Each number is 128 + 24 x the weight over its row's rms, rounded and kept within 0 to 255. Layers, rows and columns count from 0. Numbers have three digits each. The size before them is the row's rms in percent of the matrix's.

# down: layer 7 MLP down (transposed), 256x96, rms 0.134, rows 48-133, columns 48-95
# gate: layer 7 MLP gate, 256x96, rms 0.142, rows 49-134, columns 48-95
# up: layer 7 MLP up, 256x96, rms 0.145, rows 49-133, columns 48-95
down48 099:094163145193132094121104156134127115122123160145151138123154116119143097138116143141146127134108121172151116132105117117138124127128125102128125
gate49 112:121115132125117121108104116102126116110137109106109143115183107137146139157113106095126130093123119156095144115099121156163123124097119117098130
up49 110:130127132135189133121109091122149118138151161144115133144159124095132141173114161088157140154166113132174107106140114109123101103122056097094138
down49 113:133109101101182152198128129115085148105144176108144152101141146132143129123125132109164133154135144107127115108118151122165118124157116139146091
gate50 110:159129206103105175133120148102120098140127136142124104133152131112131127158127106119122117166131083140121135143116077142146116092129145143158130
up50 108:175150162099122099116103160141153124115133135116166118106150141161093150157172178141106151177132111112116107159151135120078101117133104127125137
down50 108:091129160118098114134101137143146118159103146156127079145145156128161118155118142162125146158159089170134137164137103162149108138127104155131125
gate51 083:101139132103138112176134136159141124145110157124172123161100154126157128142101120102089144126073141121130120141107109175133081139116083138083125
up51 070:127117121128145175120108145142176128136089134072138116089126139139147112145153138122167131136144077139108113116151111101114134150075147175128153
down51 075:083103134130125108154148117143113127136118140159145134138117155133180145150129114125126117121112158110165151133137138142104107117187088110105126
gate52 109:159124162113081135153178137117139134123129062107141140118124119138106107128125105142105106152162090119113149114153119120140132136146088117139167
up52 123:146121128145087129135153125125165143143125115145175128150129114139094103111152134133122083149102088116153136092160113110114154163104090142144136
down52 108:111133125134079144158128081108117099179153140131100142112105095102097104095143126124168155163119118118104123106173085157098116108096170128104106
gate53 102:173150123122187166117145116096123086124137100104114140121092136136094124119160085062133113130132149096128119091103107144126091124138128140155162
up53 105:123093108154091118098126151147117142145143130118151119130155160138135065087117180129157169096158091132127126108120108127169157106134055098155145
down53 104:151114119132155122112115146138095135146134170100181144149129139114139146067114135088157171129112138120176109135131123146121120158128109148098160
gate54 098:162117162118127141146115159158065152122116140147138135117167139120160116172157095116099146104126129085071146132105163186181145136141111125114123
up54 093:117119124133143119129130122133107110152108086129204122140106128152112106140132139146144114105133130160083121106103110127169163107105116092093125
down54 093:092170143115146113143103093106133088162149146118115089189101139108085182145139136154091112134171135147164086132164129133108118129143121186147179
gate55 092:135062160094108138165085058173112110121132174150172147103142128117097135139142130112109136096148124145103152141134106121109111096117096112106135
up55 085:126169093159138127107139138094090158118100127148128081139110147127174132119116176112166120135120155102143137096110161168116130117139074129134113
down55 091:132100143140128130170135139120159161094120130135077116109084131113102095151133125145123149121112129128121112185143138126081128104157127095074143
gate56 101:154161107100163133113159123100143125129139127121122125087125123141100150107142134134108114119086129149078119123129127132133165099155114129114139
up56 101:079106100098098144131076146129147130129108126118132130143119094117178161161083098144109116114148138135122135136094078133155123099107129124086072
down56 109:157124125140111128120169100090131092102124119098151118098133123143123096099124141114109140090120110105133135145121131094144105115110176151149132
gate57 109:126135101130145108131134135081136132102122121138090127123108142116118151137139112135087142173118144121104144102077067185147141091133103131100139
up57 111:126100113139125185138117151109157173136130123118146149084147137145135155172090143139160149116104120148088125131133142125139106124168102147061133
down57 112:116130118157169100095084130159139158119095125120076125133154135159129136114161155175141151129132107128128139134175130093099136075118128136123099
gate58 101:120136117145106147157120152095088150142115132115114176146145151169134057136125111132139148133110147118127145120137123145162112113080140147119126
up58 098:143138161164142138118082126135138075138123131107105110110159106165138101128078142139092126124107167140127081119153097160166144112141108162131133
down58 097:120120149111114121124155156096112139081097111154162147095123149158145146111124103161131156146105121188112112123123150130161098127160156080139146
gate59 109:121123095088108148142144127106107137135087108114175140110122127160141115129113128116055130110098081135120113140123123141165117104165107112133143
up59 107:146132113131185125066155123135178136120185154171103115152132094152114117115160118130137133125139140106106107157130156097132122134122148145155127
down59 103:153147141129108154136133132151137112123085131140144137154153081140110131144157128133142144150128091137124124118108129169136114166108149136153104
gate60 109:156150095119137116128156126080145139116137094087163137131136144133098111121132125123105139108167156159137167143089128136141140132169140124089155
up60 113:152170087098169133139167139076155134129117129113150171125125108113115125096148138140131117118145155120144138129126121126119148159163164122108139
down60 105:144149132145124138116154181170159151084167096150109162123118129147156117074126098156113141156126131131125114109124110111169127140150151060138178
gate61 106:141111143068087127114144105133158140142146114138119120135100112158098103128114129103126107146125097144131150077113109133143139115105118159099159
up61 102:153178083095132128139152161114157140124122145142133133122104119082124132108127141150137069133158120122168135140134131108142095152130088148136146
down61 104:073104128109148115131116157069168133140142136138108099137106150121156166127079102113140075144149130159172152138126141133115139120113109171147124
gate62 107:117149092100104144132108120138117090151130092064167132133157125161107121151113118160118173115096131138134104119118091143124125112137119204083145
up62 114:150146162145175081141140127138119097158159127131120104112152107047110119091111139145162091098108104138143132138145132163088159139159192131142126
down62 112:166165133119150086106138124166177111156166123135119125112119165158103136140097138116114163123108123166103099141160119143093091145179109100117186
gate63 096:159127141137130141132164143124147127118076092099123205111115131165105111138144128148170131110076159142123177123102125122143115162112131128139175
up63 102:136132112138122125117118112144120149148145196161106102154103132113115131104116090088109118143141105124132102130139115157145106111123144137141117
down63 102:143142110148105127114121146126146135143092150101163119112135139131146119124151124090146094063091149119107087130115131127143078105139107171142132
gate64 082:139130087125179121099162157131120131121109119095107119107121131124105160119136114112094155126136121132106175115114116134181150117127094097142155
up64 073:116160147102104131155123154103158121155102152123167154102126116130102118134126188154174148127110126128144104145154082134085123117158121141080141
down64 081:153138119152114110119156131104174147134120121107139109113131131129134098096106122118093141087100136104120109071142100122090135147127113122117141
gate65 094:150129133072149134117163114149129103113114164079071118115092121140103133147144083105164154114120111112127133131123138134148117106139162173140145
up65 092:176114151145142117131140151108085120130111087097179114145103110113124133127144106147160150108143151126133112122105099119142139137158133108158136
down65 094:115161153152102118131115131123126089131107113115115120133116098109131131106155141133147118088109107203152121091132101131153117159124138088129138
gate66 098:148136132136115153152137092130115089091152105129146120111142100123103087145115113149062090120152107157095155115099132139104106122138131125130144
up66 089:137155133151124134160152123148111121116139076128145099120126156120135057126124114137090083096148124143101164142096117122095141141133120115139150
down66 093:080113124124172109093121142120138129174126137154136116148118163110160133117101128084155121123126100129140172112125139175121115121097152175155118
gate67 097:128110124063136134130089093132109136071151129101139138124191129138116132141091141107090130115131121111087117081115134180164114133105086147112153
up67 100:113097144175146132131185159156132149187068108153125115105089107106151101135135119152162145082141129142098141141133156115112122124095119145122109
down67 104:123081152133140115122089164152104127149085167191099136112109118136123081135123095168148110096146148129152133169069113122102116126179107121114126
gate68 103:139084136109144165164142138137154087171178119113138112123132126131099093158141146120156133127134134133082123127110129127168116093116163117071139
up68 103:100088128122140129135126137166118118161149111134132119143102158116120088147151110136157107094161183119093140117113127152134133128100142124102100
down68 105:119162123152104134108093119132152085102128133137139112165114095061133099090137134129142124138141139109168132137101139093139157123145123108134110
gate69 105:108115128130152117122159096073113085149116153100136134145163120087151071113162114095130115122113122170112131112106098154154092120148166154166125
up69 102:114110116142119123122138148086177090130136150144131170146113120111136098139147153079125106129180126153099097138084081102144087136137107144188121
down69 102:146144113106149126107173102080132137125130130155115107132109096144148154159098133115159132120167151103095177119115116145144111180117105114110161
gate70 087:134143122088155133158159105097104109147128121127110104142089122107153169099130144129133153148159132125105123128138148169156106130134156135133111
up70 086:067103081133102109146110078142106098117122153113120105105133129124133120116130138123147142157105138131138143163096127131125153151144181175159132
down70 086:074133132127174108117151112115076170153124121095153122132133138163120177150112119096126127119101145155106103101166148094131122112134114138102141
gate71 099:124075147080134142184164144114151129106147118102124134097119150131109144138135128129142182105123101102105162149115104112117151088121103151122156
up71 101:142158117175131159125093118121118110163078165161162125158132142124115087101142113099093117150139146152159087113150149132162089163152118093146117
down71 102:128107165127119098143142117121079133090128137112113110137143105189128143166154127144137117157133148096123166148131150084085145173116080114124132
gate72 098:178143107124154146153154171083136130142172080084136128082143095136089111114108128147105103133122117073113164144083110139118126106154151133082181
up72 089:119104139140097110173118117182123127105133154181114128155160163108096139148104131100090131149120131120146120121110159164136091113085118114174123
down72 101:126128120074155125072092136117088104140102154134129150106104145120081107163144147103165160117086155185096140143119139118089153141113139195121159
gate73 098:138135135096132132122101111108100148133092107143109141138094152094136104182126129084124123140143128155122094143083137120163139144130090109142128
up73 098:110099148081172123116134121104130133114173153149107156098105140124150152143113173103157160104158131103135133127119155119124153132117133133126116
down73 102:112134138125140094143180100090156133158123140100162177118125161160129157137131136090124104164114111178148125142132138124120096137138106150108163
gate74 102:148098088135130116160152065128125065122136119136140104102159170108119110143150149120146142153167129129126132123128126121117103077127103123152137
up74 100:064157091140111089112093110094123149106117124121162111130188074149178135131099149115125093140127113145119110098134121132166081144130155124111083
down74 101:152095124129101136179109093081111130113144148121165157093108110129105152098148136090179171119136134113125116110128133112179120108121119154154130
gate75 099:140109186114095149144151100134127116113136145129122111099145131124116136153113104126148099128114127136108109104112147132164137127092117112112131
up75 086:136109184111138136140122122112160109145138153155124119109205154121122148148120124129125089147106116129135115121157157107162135139129135107099168
down75 092:103133101116172082120115158121131113124137129145142135113093107099128150145154111193125148131174150101112148124133108117125171161131127129112132
gate76 106:146091156145094136152138116068117141134126116110092124138118106124094139162130114115095114113114127122116101105144170133145131090151141118124150
up76 111:136097151135131123142118090111103135142124121116084129137123091119110124145147134124108108136122157155140072096138130118124150108114117093104114
down76 109:118144101102101101107122126121083134141129126188105117118150110098132132126098144145150108090115160121178137141113106123147093127098128168153157
gate77 086:121142125098148134108129112090097085138105133091117149073121131131122168107139139097128102120127108170105139100130105134075168154130131174139142
up77 082:126205130099159105135182121105161082154107143096128159075127155124116141117127148089166140151153115147121124142140115131136149108153100150162137
down77 082:117167128126128100135145111144108181149111137112129126158132136110117112145113147138118096126081151140146119118136103122130127130103121153148051
gate78 108:145100121079099140168164077117134143122120136110139142131139133083097153159125131105145117156079103174105158099120099143142125073107127175102141
up78 123:105102097159115157119100115183135126113107076120133133142156141132157090122114162133143104134126128120124102160105157140104127143102117080123137
down78 114:108094142160127096129118197122139143089123072122082160113138148124112135124102111119144113108145123113127163108130121118146143113150137121139126
gate79 107:125068124112150168141114109102119114058101091114144127116147132107135130108151124147137147137107131142113133121095136153172129148147113151127132
up79 112:136108136084141186146109160123136130132090130141150129145135082093110135115097118147144120137104149128124131121063113118107132156163138146093120
down79 110:113110082108152160135142074116174147112132128152107106127096112134148152123092138109146163147161114102125127161128079079111154150164135145147127
gate80 093:134119118135132123162169142133140086121171090132135177110121086140125118129137118107142182100161117146131151122140105125092129085087089127140154
up80 087:123084117158113119134164125123114126151160113113125111119151152147151123147149109131142146166140086104146133140088123120130136141125129098153087
down80 093:153123130134179151107098096094165124138135164109120113118121112124087122168098131108120123111109116161186123112134116166150100152118111119109088
gate81 094:158155120116145137130100125140099148133151110114136174110127167106129077148158125082124127148127108102088133110121132158127176103138150108152141
up81 092:136129150121148124112126129117112195138146175130114138134127147156125162096161137150126118148113122117152151114120133097117122133125111144127128
down81 095:128104137126143125135070138121073137130147134153079152153121127090100137116130153113167150158094099115119152101084129148142143094148136095178183
gate82 101:134137103106121146101110130115092105093126091069115152143128104147145147090122146086127175111150176127124128113073126159113108118116137136166155
up82 098:133129141105116098123161154171143139111137115138096095165104114147114166141156160182169164113146147135148129138157105133152137153137112115149113
down82 101:148134138105170111118110138157148093121104138138095104155140118106116149120115110160118130101123155161119112090116115173103135114098171156148129
gate83 099:101149129100100138111119141128066129106153125125100114115171136083114112130146149134097132094138159127082144121088162132146102112144118129151150
up83 095:147116105116097123130140090127138201129102139127117128127088090173131152143148163140124150153109123114105121111084081112131124112100123124150149
down83 094:135110117088151123117119153114101135086135132168111192155155130126112133118136144127149105129127133135107134122120127144162148202162138136160139
gate84 081:160089113158148117128136087132103103151121046134157118133156135125145101131152147126152101131154126165113119100131137132154186142164133122123136
up84 076:147178122140135123112116106121150123110122119163139130145165142110120146126120129084142091106137126129137113160152120130099092098130104099116125
down84 079:153129125129059150099154108168129159142137131096111130105146127147105129125138143132107108129111137100152105138140122177124123146123145125126128
gate85 104:183145137140103156149133087132122129137174114137128168140131133147123050114155091115147119159145145111104170079121090137160102135115109151166138
up85 097:118101127141132102157104148107145130098119114120120129120146101106111139194084146153128103171115097145167101125122118140138126058136089110078124
down85 105:159107106077144089139115123097134116095113133176157129125091139143113129122151139110127125111141119127122113124170149140125141090101128150145158
gate86 088:129131154147146123148168094143139133116148107103144128121093144115130117105099137137070083150134119099112164136110164123123102127159072124121185
up86 082:152202148100117121137132117134143110146088113159179123163124132137138125109116102134149151131101163163126126097100152111144135138127070091115147
down86 086:100097134107105127135174104130111157156104095134147107112142147173167156162154134132105140131145131129076115099105147113146156125153113114119145
gate87 114:118102148109114161160087106089064123113112130130149134111140115127125093147095108071115156128137153186101149112137126162146147101132110134077110
up87 109:113141152131155138163127122130129121112138156150166090109130066168104137099120103102172128106145136150105098129109128155130167174114122127112114
down87 114:173126180154154155155090175127106121125105159142148124121142143129089150106123098130149148117090105114131139161106135113126163122117116122171140
gate88 094:175153133138106132167137155145093114116146139134094123110134111123109096114152085128112127103119140111151167151089119151121115125200116129124132
up88 091:160134133106134121139128134158145150143122134135156163125176114178109150134189107126125158150146117098133101149161150097101165204110114143162168
down88 091:153115127108146143119126129146120136150121138128144134142154120108159109160121163142181158145101058125088125154086123134135129122148163088152120
gate89 102:115111132130178091108165135123089143171124160133099142127121149109112112143149135101147131122106124088091121137112153153124089099090110153105117
up89 101:121117105114123124120192148105123141154112140119098146122093138090098135073107113145139116114075130124105148117112125154122105145089111112167136
down89 105:080112118138163159083114143146162097107141143097140110129137144136152105141093123146073075157159094129142111163130094133146149138133137094099091
gate90 095:106109160097086110132141114135100125102132107105098155106132176141097126143128115102137171160167141102135158103121112119112097080113125113099164
up90 087:118151132142085137123140097116134110182119130148158132147152120136123136140133101106175079129080075155102070141147131134136181145095110123107126
down90 094:114114129092109131119168119093127125120136120129139111123111109107192128151160174126150126104133127159060127136075115128142105119116141153135123
gate91 104:129073122090117095131149111120119127093121103091126114101117159150122100141148126124163146107124156091123162146100133122135145146075108116126105
up91 094:089135126071106146140128179162126140133109134156097143104130101130154125148154139160076128145120144135098110113100144153150108134134119157111108
down91 102:168091104133132100132093112129147115131151116143128169161117157119103108148173127112136130117095139100082143126126133119140152144123157155099159
gate92 069:141165100128136086145134152148163132170122136153125120175121087131107119115110127152151115113147136126131074167151111081142108178140168091159112
up92 067:156135151096120161164105134089114118114111137087188153151165098115129117122118110149128126127125069161111104139116147141137123130152141124144117
down92 070:172134132155125091112134127157158162162138149160125100122101114144085131121143128149128129108156140110177130132159111093120153139128153126127146
gate93 103:150093163070099121124139052136127106086067124137130157127131153109133111153117083146145134138126088117110128143086143124119103128166123133135139
up93 092:146147116124131157128117117139114133088157168138121186113145199119094146070166159111120128120147174125116124090117101143135145192135117110112132
down93 100:142144094120112148085097112134148087117109163126147140126120109135111110127104111119164141101113111153147159173115152104144111127161138111156149
gate94 097:097134083120089135145200125095122166092113106092101165114174158131135101171139152124105126121153122151088141121079126160145103114118133149136118
up94 093:111122125145114089134101145123118140107132148142128102171155172128129102131126186129113083138125107160160127101112117104166105185142109117185096
down94 095:093109090145117127106112127124121099154175102137081143127130116110139143147115114172122136104141142127103144156157096129099145134127160153120096
gate95 097:152141113145166139153148103105116147142149102116109126148119183157129162112140131143109103136118142118138158101095117148129100131118108121115119
up95 081:119133125147153097112122088144132192174146157106091150177164102168132146137164114112110123138132126116143154132121139119104085124103178130123118
down95 091:145131123144104124083141152146160125122120152132121116134135129129150070155085166136137108138131143140146143120160109174118107125090135097098107
gate96 107:166118123121157159175117133090135096126167106067128136094156163118093063143151123123119128117121142156126122107084161127128074129117135118115185
up96 132:144154133140185145151130118113152070111135086080103125141144143127105109105136122171136112123090168163142123109140141096114124125115148102105167
down96 115:172129103123130157127149106109144130120132172101123096124123100127164112141105173093146167132141105105113113090104124113119165136145112129114117
gate97 093:155156121118126143136100078159084120117147135143165168100179157112139155152129128128103146130126073113092113057097144155162140143129099119121114
up97 084:131102090150120131094152140120101096134091117100133122119122100141122106090159159150121113179094209131138178128109080109126124127126151133132148
down97 088:123100162125148148116109119156131113171113126117134168098078147167091146127122085136146107127134113150085149149114138141108189148138153143095137
gate98 105:107098128156101153129138109100114136114143133107115138117133091102139108158120122088068129123142124125126133111101078157107138121123121183102146
up98 111:114162134167092148114099143130100148115108134165095150114107127129131098116108114110064116118169148093151128139117107147119115105127159149109097
down98 107:062155119100156156114148111119098105163156081122135115118099075120160151103125131177150101110135155124118104125149119143162147138140115124135104
gate99 096:095165171088110176140132141080138177142125099073145114072133122113125174127119121121134139101131116090109117130124169169130097105172139121149135
up99 095:118128161131121137148173122128141143130134135129122175092173116158122119210100111072137100140103115114137151123114162150129099066163127136152140
down99 099:090118133129111143160138124092115107083115144105154142149151134152172123140128120186134131165109144185137144125139115100166118145161110086114079
gate100 103:126094151109134128156124129131097162073165072126132139121116151107125131107155126137149145092107147124084134128061141126105135090165124129107117
up100 103:104104183155177125157110134129103100143134128097118104135117158132155113158136075145125107129121123108121156122141123139119127105112082132094107
down100 100:165142132143140141131121107089135102107136091131134153165120112109087129097110121152148134118105134194146134126102135130101137147084132105155213
gate101 098:119137128092117085108102155093101140119115122101105149114166132150104093140120118053120146083158106157127174107120145148166139121152155143110155
up101 096:130101084141106112123158120110097137157122148089163159109141181117138150111159153130133125147140143147138151128106052144124122129134137113125119
down101 097:114141147122108117121173139163158127142094087152132145072094179163117096126145093124096114113128139152133111144150140110154124134145132100074121
gate102 100:116149171137175125117098126142130147083157087079125138132120146153129115133118138090131075141112175165119112115088120177186101134112141149127123
up102 093:119100118144080181138130118115100156145141104067154100117157153129152119144137096100122134161115155134130105138171172088101206133128139139111126
down102 100:086109149121135094085155120120135108148090121143109074135157116147120113156134140151104133128144106126092110159106131109102135062108110165118096
gate103 082:138159133129102114121157089122107132138112120120123174154150120171122086119176092097159136136177135105114135128102141095120113091135123120131136
up103 068:114166163141120118117127106145128118110125103113121162154141145147161086148157086123119139148163137125115148169105137088116117119126155097117102
down103 076:172108117135132170088074144117129139121134117105130113175138115072092123105119143184114099135119145161136092144166099145140184131127168141171119
gate104 109:125155122114123136132144119127122119150094107104159144106133144132075129176137120070102085144112111136105134121111123153125118090144091130128184
up104 104:145134122074151126111133175139127119151129148147130101117132121145137182103105128134148090117144162094146136175088104121105154119126164091140124
down104 102:101107109111137133121139118098117112159122118109119144090147157126123135158106104118100161090090126156089147129149116148138090145180097163133153
gate105 084:145137136143087119175142158123117100093129146130151156158151127136111103146104122096131126147114108128113162095106138124148101140109096125112095
up105 078:129165107129118096166110139133127092113125150143125178130124109136091093154091117102160112110147081126157147111129150123133110119173084154065139
down105 078:149103121163132127120107155137149159145117144104075069129134120099125148127121150159119112100122132093104147111129106145166147111131186127154131
gate106 094:138094146123134123125107142063107097084141118107128122115141208102091152144185120109122112179133128168155125102115095120125090102156105137133124
up106 090:111162114121106112126135136114153102111109140144135117133173172116100139156150107123128138158101178124139119142129110114071118135182098151141120
down106 090:087122140123123149103086130090141103130125125098180135131108096126126127100065106117115140136114131145140143135166148100150100143120115109182080
gate107 095:126129129080093154126153125095123114084168142098161144128104102147092120177157115143063161112150148131134116113101115149144137099123149114097158
up107 090:158151132154131115158128117165126148186106124154091107129108118118125121041092155139154108164103099091116130137155133129107110111139081164136125
down107 096:150086137118113079070129110088137126100074127117127093174126148097075112105147157116125092115135094122105113091148133092122113141149127130118102
gate108 098:136079155105099085128141085096100126131153096098133156142085086116125137111119134132062117109118075138114107139150122144165116128103091154125142
up108 093:107120171126139125115145148117119156129131078116122122112120128119145150147123108146084127136195092121115117128135196138136113106151152123082127
down108 099:138147144152135129117095142158155143143100115115109163140133170106165132127097120138122125110124141177159125140125126098111120176094157119157116
gate109 112:149087171098099140140122144111094111092122126137117123108127163139088148189160101131114124146152102153122138098117129141117147102135107129158147
up109 121:114124071135165143123153094152166115139120148108149140140081093115171104085096162114137137096069154106108125156111126151138148136150123126120111
down109 109:114131116171116062148138151110143144131098102140129146159126162143088105105137118133127099109066162076097128163132143139139143108146126147127121
gate110 111:159115138121108114113146126101115156090140129112148158123137168121132122100142122049070119145111126142113127100118191162135119131134120137110151
up110 108:105132139116125108124090168161162139140122100142107152113119119113136124128057134124087133128151122128095145095105129128139136120126121137164087
down110 116:128121147096123137146145105112157151122155122129101155113126122117108177106159139184121123108113131121118131097124131141112108148179145124163155
gate111 098:133087125114072107136131101098143150126129107114109108122135113124112110166134109118120081155100169189114150166116131126132142103144105149096128
up111 102:114089146122155130160106137123126122145143142111179126135086080128129126060118162100135153089142114080109128105178141117123153198109151153129117
down111 099:157130106141178135088101138177138090138119100127180139158110174172146099149115131094146133155116132119086167066136135144116116149125159124127121
gate112 083:139101123136157113151169113121107110168073114133163137146152127109156142146126105115123134096139157171127095125105147160129080120127142128126099
up112 068:125102064170175121139147110155124179149093060117141127129147150144173140091119151145110156137158131126114121128138163119136097151148126115137112
down112 071:171158117133126122129074162129139133096167117103106129110120123137088091112118142162129144136104085124099141159132090128151163110105123152144149
gate113 102:143115138130128143141156130080091106103123140149137108137084112117085118163119123113091125106105134145105120124090142147114120095140113123131136
up113 114:114135114116133151127139145111099104152119156163134101125084104128138130127136125140123117130089126152140089136089119157087119087136121111122102
down113 104:073097139127134088106093101155140107083126122160129097134061132100139135093117101134123120102168129110140128146122164134136131156148109149091136
gate114 075:167135153158133080158134102142142116140103131125095100175113117130132137096126172105146127150167109113150111127166143106121142100085123120115079
up114 079:140074099134106122115097122121123139149137118126069108136152158145080105145128144106120099129092079135148107106142147125152162157120123134126129
down114 074:089148125160150108114151111124139128135119133155117134143124140119129108105104090149166140123154133122131090105127142108131148151131110070128097
gate115 085:130143124059109117083147167132117133127089166143085140143121102139133123156119127148125136146162107099114130189100165124152083132155128129121101
up115 076:078129066143119118087138115145089109158097095132146081153106097133138099130109127147154124127123137141125081125084133147112147133114099140153097
down115 081:086120130134188114179126133143171123088128109117139152118117176168189151136124130086112169143142129102148123120164133111113132130139137131094130
gate116 089:135112124168179135117139133110127073117124095122131161100154135154137102118103143127111132120099062139084141131148164165147136116104129092114155
up116 088:118105153113171101133132133134114147138126148075099170152117081131143130130162202153118151113106160110122128158113112086121109124116150118094105
down116 092:133120121197135102106173151169124131079143132148159130097149103158147133096130104129095121114144115095130134155174138113127136099129083103110160
gate117 100:121111122104134194087125141054092114090124103114146148085129145087131131112129143092139135102143114124120137110127133120119105075113107103126157
up117 101:114102136142116132101141150116076156119120136163139110119108144109151123102132165107154126095116147112100162112101100131147139117120076118103100
down117 101:101155133136121131178158169144151163117117116142103138118141139094094143141126164118141112122163137088137109131127076096137134119131116127133133
gate118 105:145130133131123147114143150085125107128091114108159123117143127090112135147102130071161141138121111097124098087068123162157126115164107119157135
up118 105:163146118144138131155146126147120156103152145161140131143114128138087101084148159156112108135175105159146125139131118091112122112107091109148144
down118 104:116107129161074132106140100150115112145121158077139152155155133155141084084098155149139117112111107156101153182141128131166127124141141103125138
gate119 095:149102094131082172144150135166157134152096100086132113112142151126087098133150124118131149135101126148146149086097146133153136087135091111175148
up119 087:122100094117123106116106133094119132094154123125112171100137106109111143131127128127139174135166094126137111135100114132120059089150167114139128
down119 094:123120161072119119127116109152150129105144155169179147116101122103187119157103174111151112115110141129170149117128129149132144156104115112152118
gate120 103:152085135111115109105149132107103119101154109090120133113148148117099102101180136114124120123168134154135166111128096152182127147115120151148140
up120 108:138098121131151093141106148135111151124074125136107129139159155153132121166120099086119164165117120153097143137174167134154128114129130123120107
down120 110:125153117138118150156085125144110147128131185116111131085122121091125145086076138127130134109103116098118124127128127103123111121103093113138111
gate121 108:166102112158142166140155097140148118083120122104134162115165175115101148117128149137138143116127140125121174113133094149130118111076129142143198
up121 134:141140142148155139137157116089155118139143116110114166116158156113152127131166118151157145148117133113131161160190098129115128108105152152100140
down121 121:103124141144106166150154123159137120120160106088089160111107160118129124129126149113135108130143140154124125122165118083093146130127097087178108
gate122 106:123092086106094165108157119088115143147094154108132129124104118145108131128186102135113161110159142130091109131130126159070121070126130134144142
up122 117:128176154158133152158118144154117167093148132159165145117140151127113138156089130163166118104079117075137168086111123098161116185101100118118144
down122 111:159129108129149118144114110133154139128089111143097098140163148138148105127115120139086144142111080142111161096148132152141135113156170096156131
gate123 087:133094113118127151132108136110144143156139091141134160098168136118103154153151175124119135099091085095088138122107126130086112077117123181098180
up123 088:127179098131177144117138104093101129125141134119138132130141148112142130161142082117123161079139189140130172103115117111137166148155144150143116
down123 089:147099150136147134111117107103108110122090119173167107126134159162095108108131124145144100069098136115148131121152140122103104151133122093138135
gate124 091:082074153107118146143133130138094114130146171122128125085138152145132137134096139128132146136134131110068117132088147164136065139174146098126142
up124 086:134137130112116129107138125120102164103103187121102163113152150159135138125115107112104081141124109134118087139133136192138059146149141111148108
down124 083:060140113123101149161149157113145115135145113102143125059104096121135129132142145123158128161114169146106149102122133122118174156126110109128117
gate125 097:140148120074127140178184133141144144153129149092115146114125121113123131121094114149118100118084087125121103143118090122127125124121101130116149
up125 094:152155098102139147152120115132144158101136156072162138139126151184116157134149118100109095075135106100121111090146100127176146152100116160112099
down125 098:109134096055098131125151104114114137118201071078142128121128114097151141119132124137139138120099125115119119156128131140156130168111118150135136
gate126 110:117119106102147142114099146121099098081069118076146155129135135149102132126098171084132123160154146136121131093105155149170112152117111123144133
up126 112:072151156115167103106118144147098135149078099102150117107137139120124118106153138080114143096166119115110103143150173127163118133122097134162114
down126 112:135135114121111157108119115133091119135085108085144125120100116107115168139117128090116116125176144085190134119145121132150143173119119081139166
gate127 100:129135113147140154131143175126109109117156138090158115074106118151122070173128121142119135130129107127118135101097152178159064092125129124115175
up127 096:151172125151167122126152168105114130127172166108155121124108084145120112126120143116142157153127141108135117114125145155130117115132132112113145
down127 101:092113124136141142151139148182095170117131145141156110120085124106153116126121144133168098149137160075169106109124159124175170151136129136150100
gate128 084:131117143120123159112165118127120125131121139099111153115130140088120154126115137153069129083128140149104166141134115160179120128119138115152157
up128 076:166159150109103156091132114136126094133175141132114096145142125121145117122172185116127105144154111141140101110132109119103173165169122149128114
down128 079:108065081063152110126154114137125117127134098130131111096086104131172158140118147104110107119156136101097180099132140117120116160143121078107178
gate129 105:120147114096087177115109087053105135152111138105157134113095112126115094103177143083102149139167090153100145131127137148118115098148160108163122
up129 100:123173094119152125084161135077148114107113118142135149152077128141092067151168139115099118099160100110130134098128107134119109093108163108144141
down129 104:106119115077139144121155095109106106104128115112119146127137155128117112137156101107117114101151078138128121134092128145129124172125106073115153
gate130 095:111135137128131152112107088102128133150143129125129147103109086096123118147089136130151121104096147147117147118101073118091135121126149225114149
up130 091:146112120117145123130128120130109170123164130123135143101120169147102107161146062131124136142097110170145159126144118119081127112106148148075181
down130 093:165119095121113112085144140163111154132114125118082115160126101140098102121108159124119107149128114133161151181103093098106114163125134097108136
gate131 093:118125100115160166164129092082088153085137132117198161117128099161131098159143094125084122112133114109098144117124137139125139094116130103083111
up131 094:119151135113100102116130145171082138192135118161149118126125120143109122104086152105093115137109140112123083099138109151117137191106093141097128
down131 097:150162110129092136111148109073142110163134123093127140083164182107095159114135137146144131109118109118094092114152111160135095156155111151133137
gate132 119:092095138128128160173107140128099109132135126103112109122098120138129130114144179132111134122149143124087121098104099126094132102139126165140120
up132 131:107097139110120139161135107153090085089137095149113132149104121142146090072124170129120117112141151182125145126093109111097163109144097123159098
down132 126:105101104149112120126104129090160139113123151109084089090089118131108142139121157151135159134138140107110133110083091120117144112145093165111153
gate133 107:132134093097092112118140127081126135114122108113161108107117137109117130113139151096096111117087079114086157127122138123134093143173127124154141
up133 124:135164103093121113098146118084160148139140159113108113145129109110145163066122168121130108123089112132149153132109127113122134119150138088119132
down133 109:128151118157127086088116123095142117129095127153191130165122104133151141129124139098135116077133091104141154124149083159123109151117158127155119
gate134 104:175083143127114115144145120110079116115102130134132131117134152120090141120141119124106101131084135161116147096108117172143096144155128150143188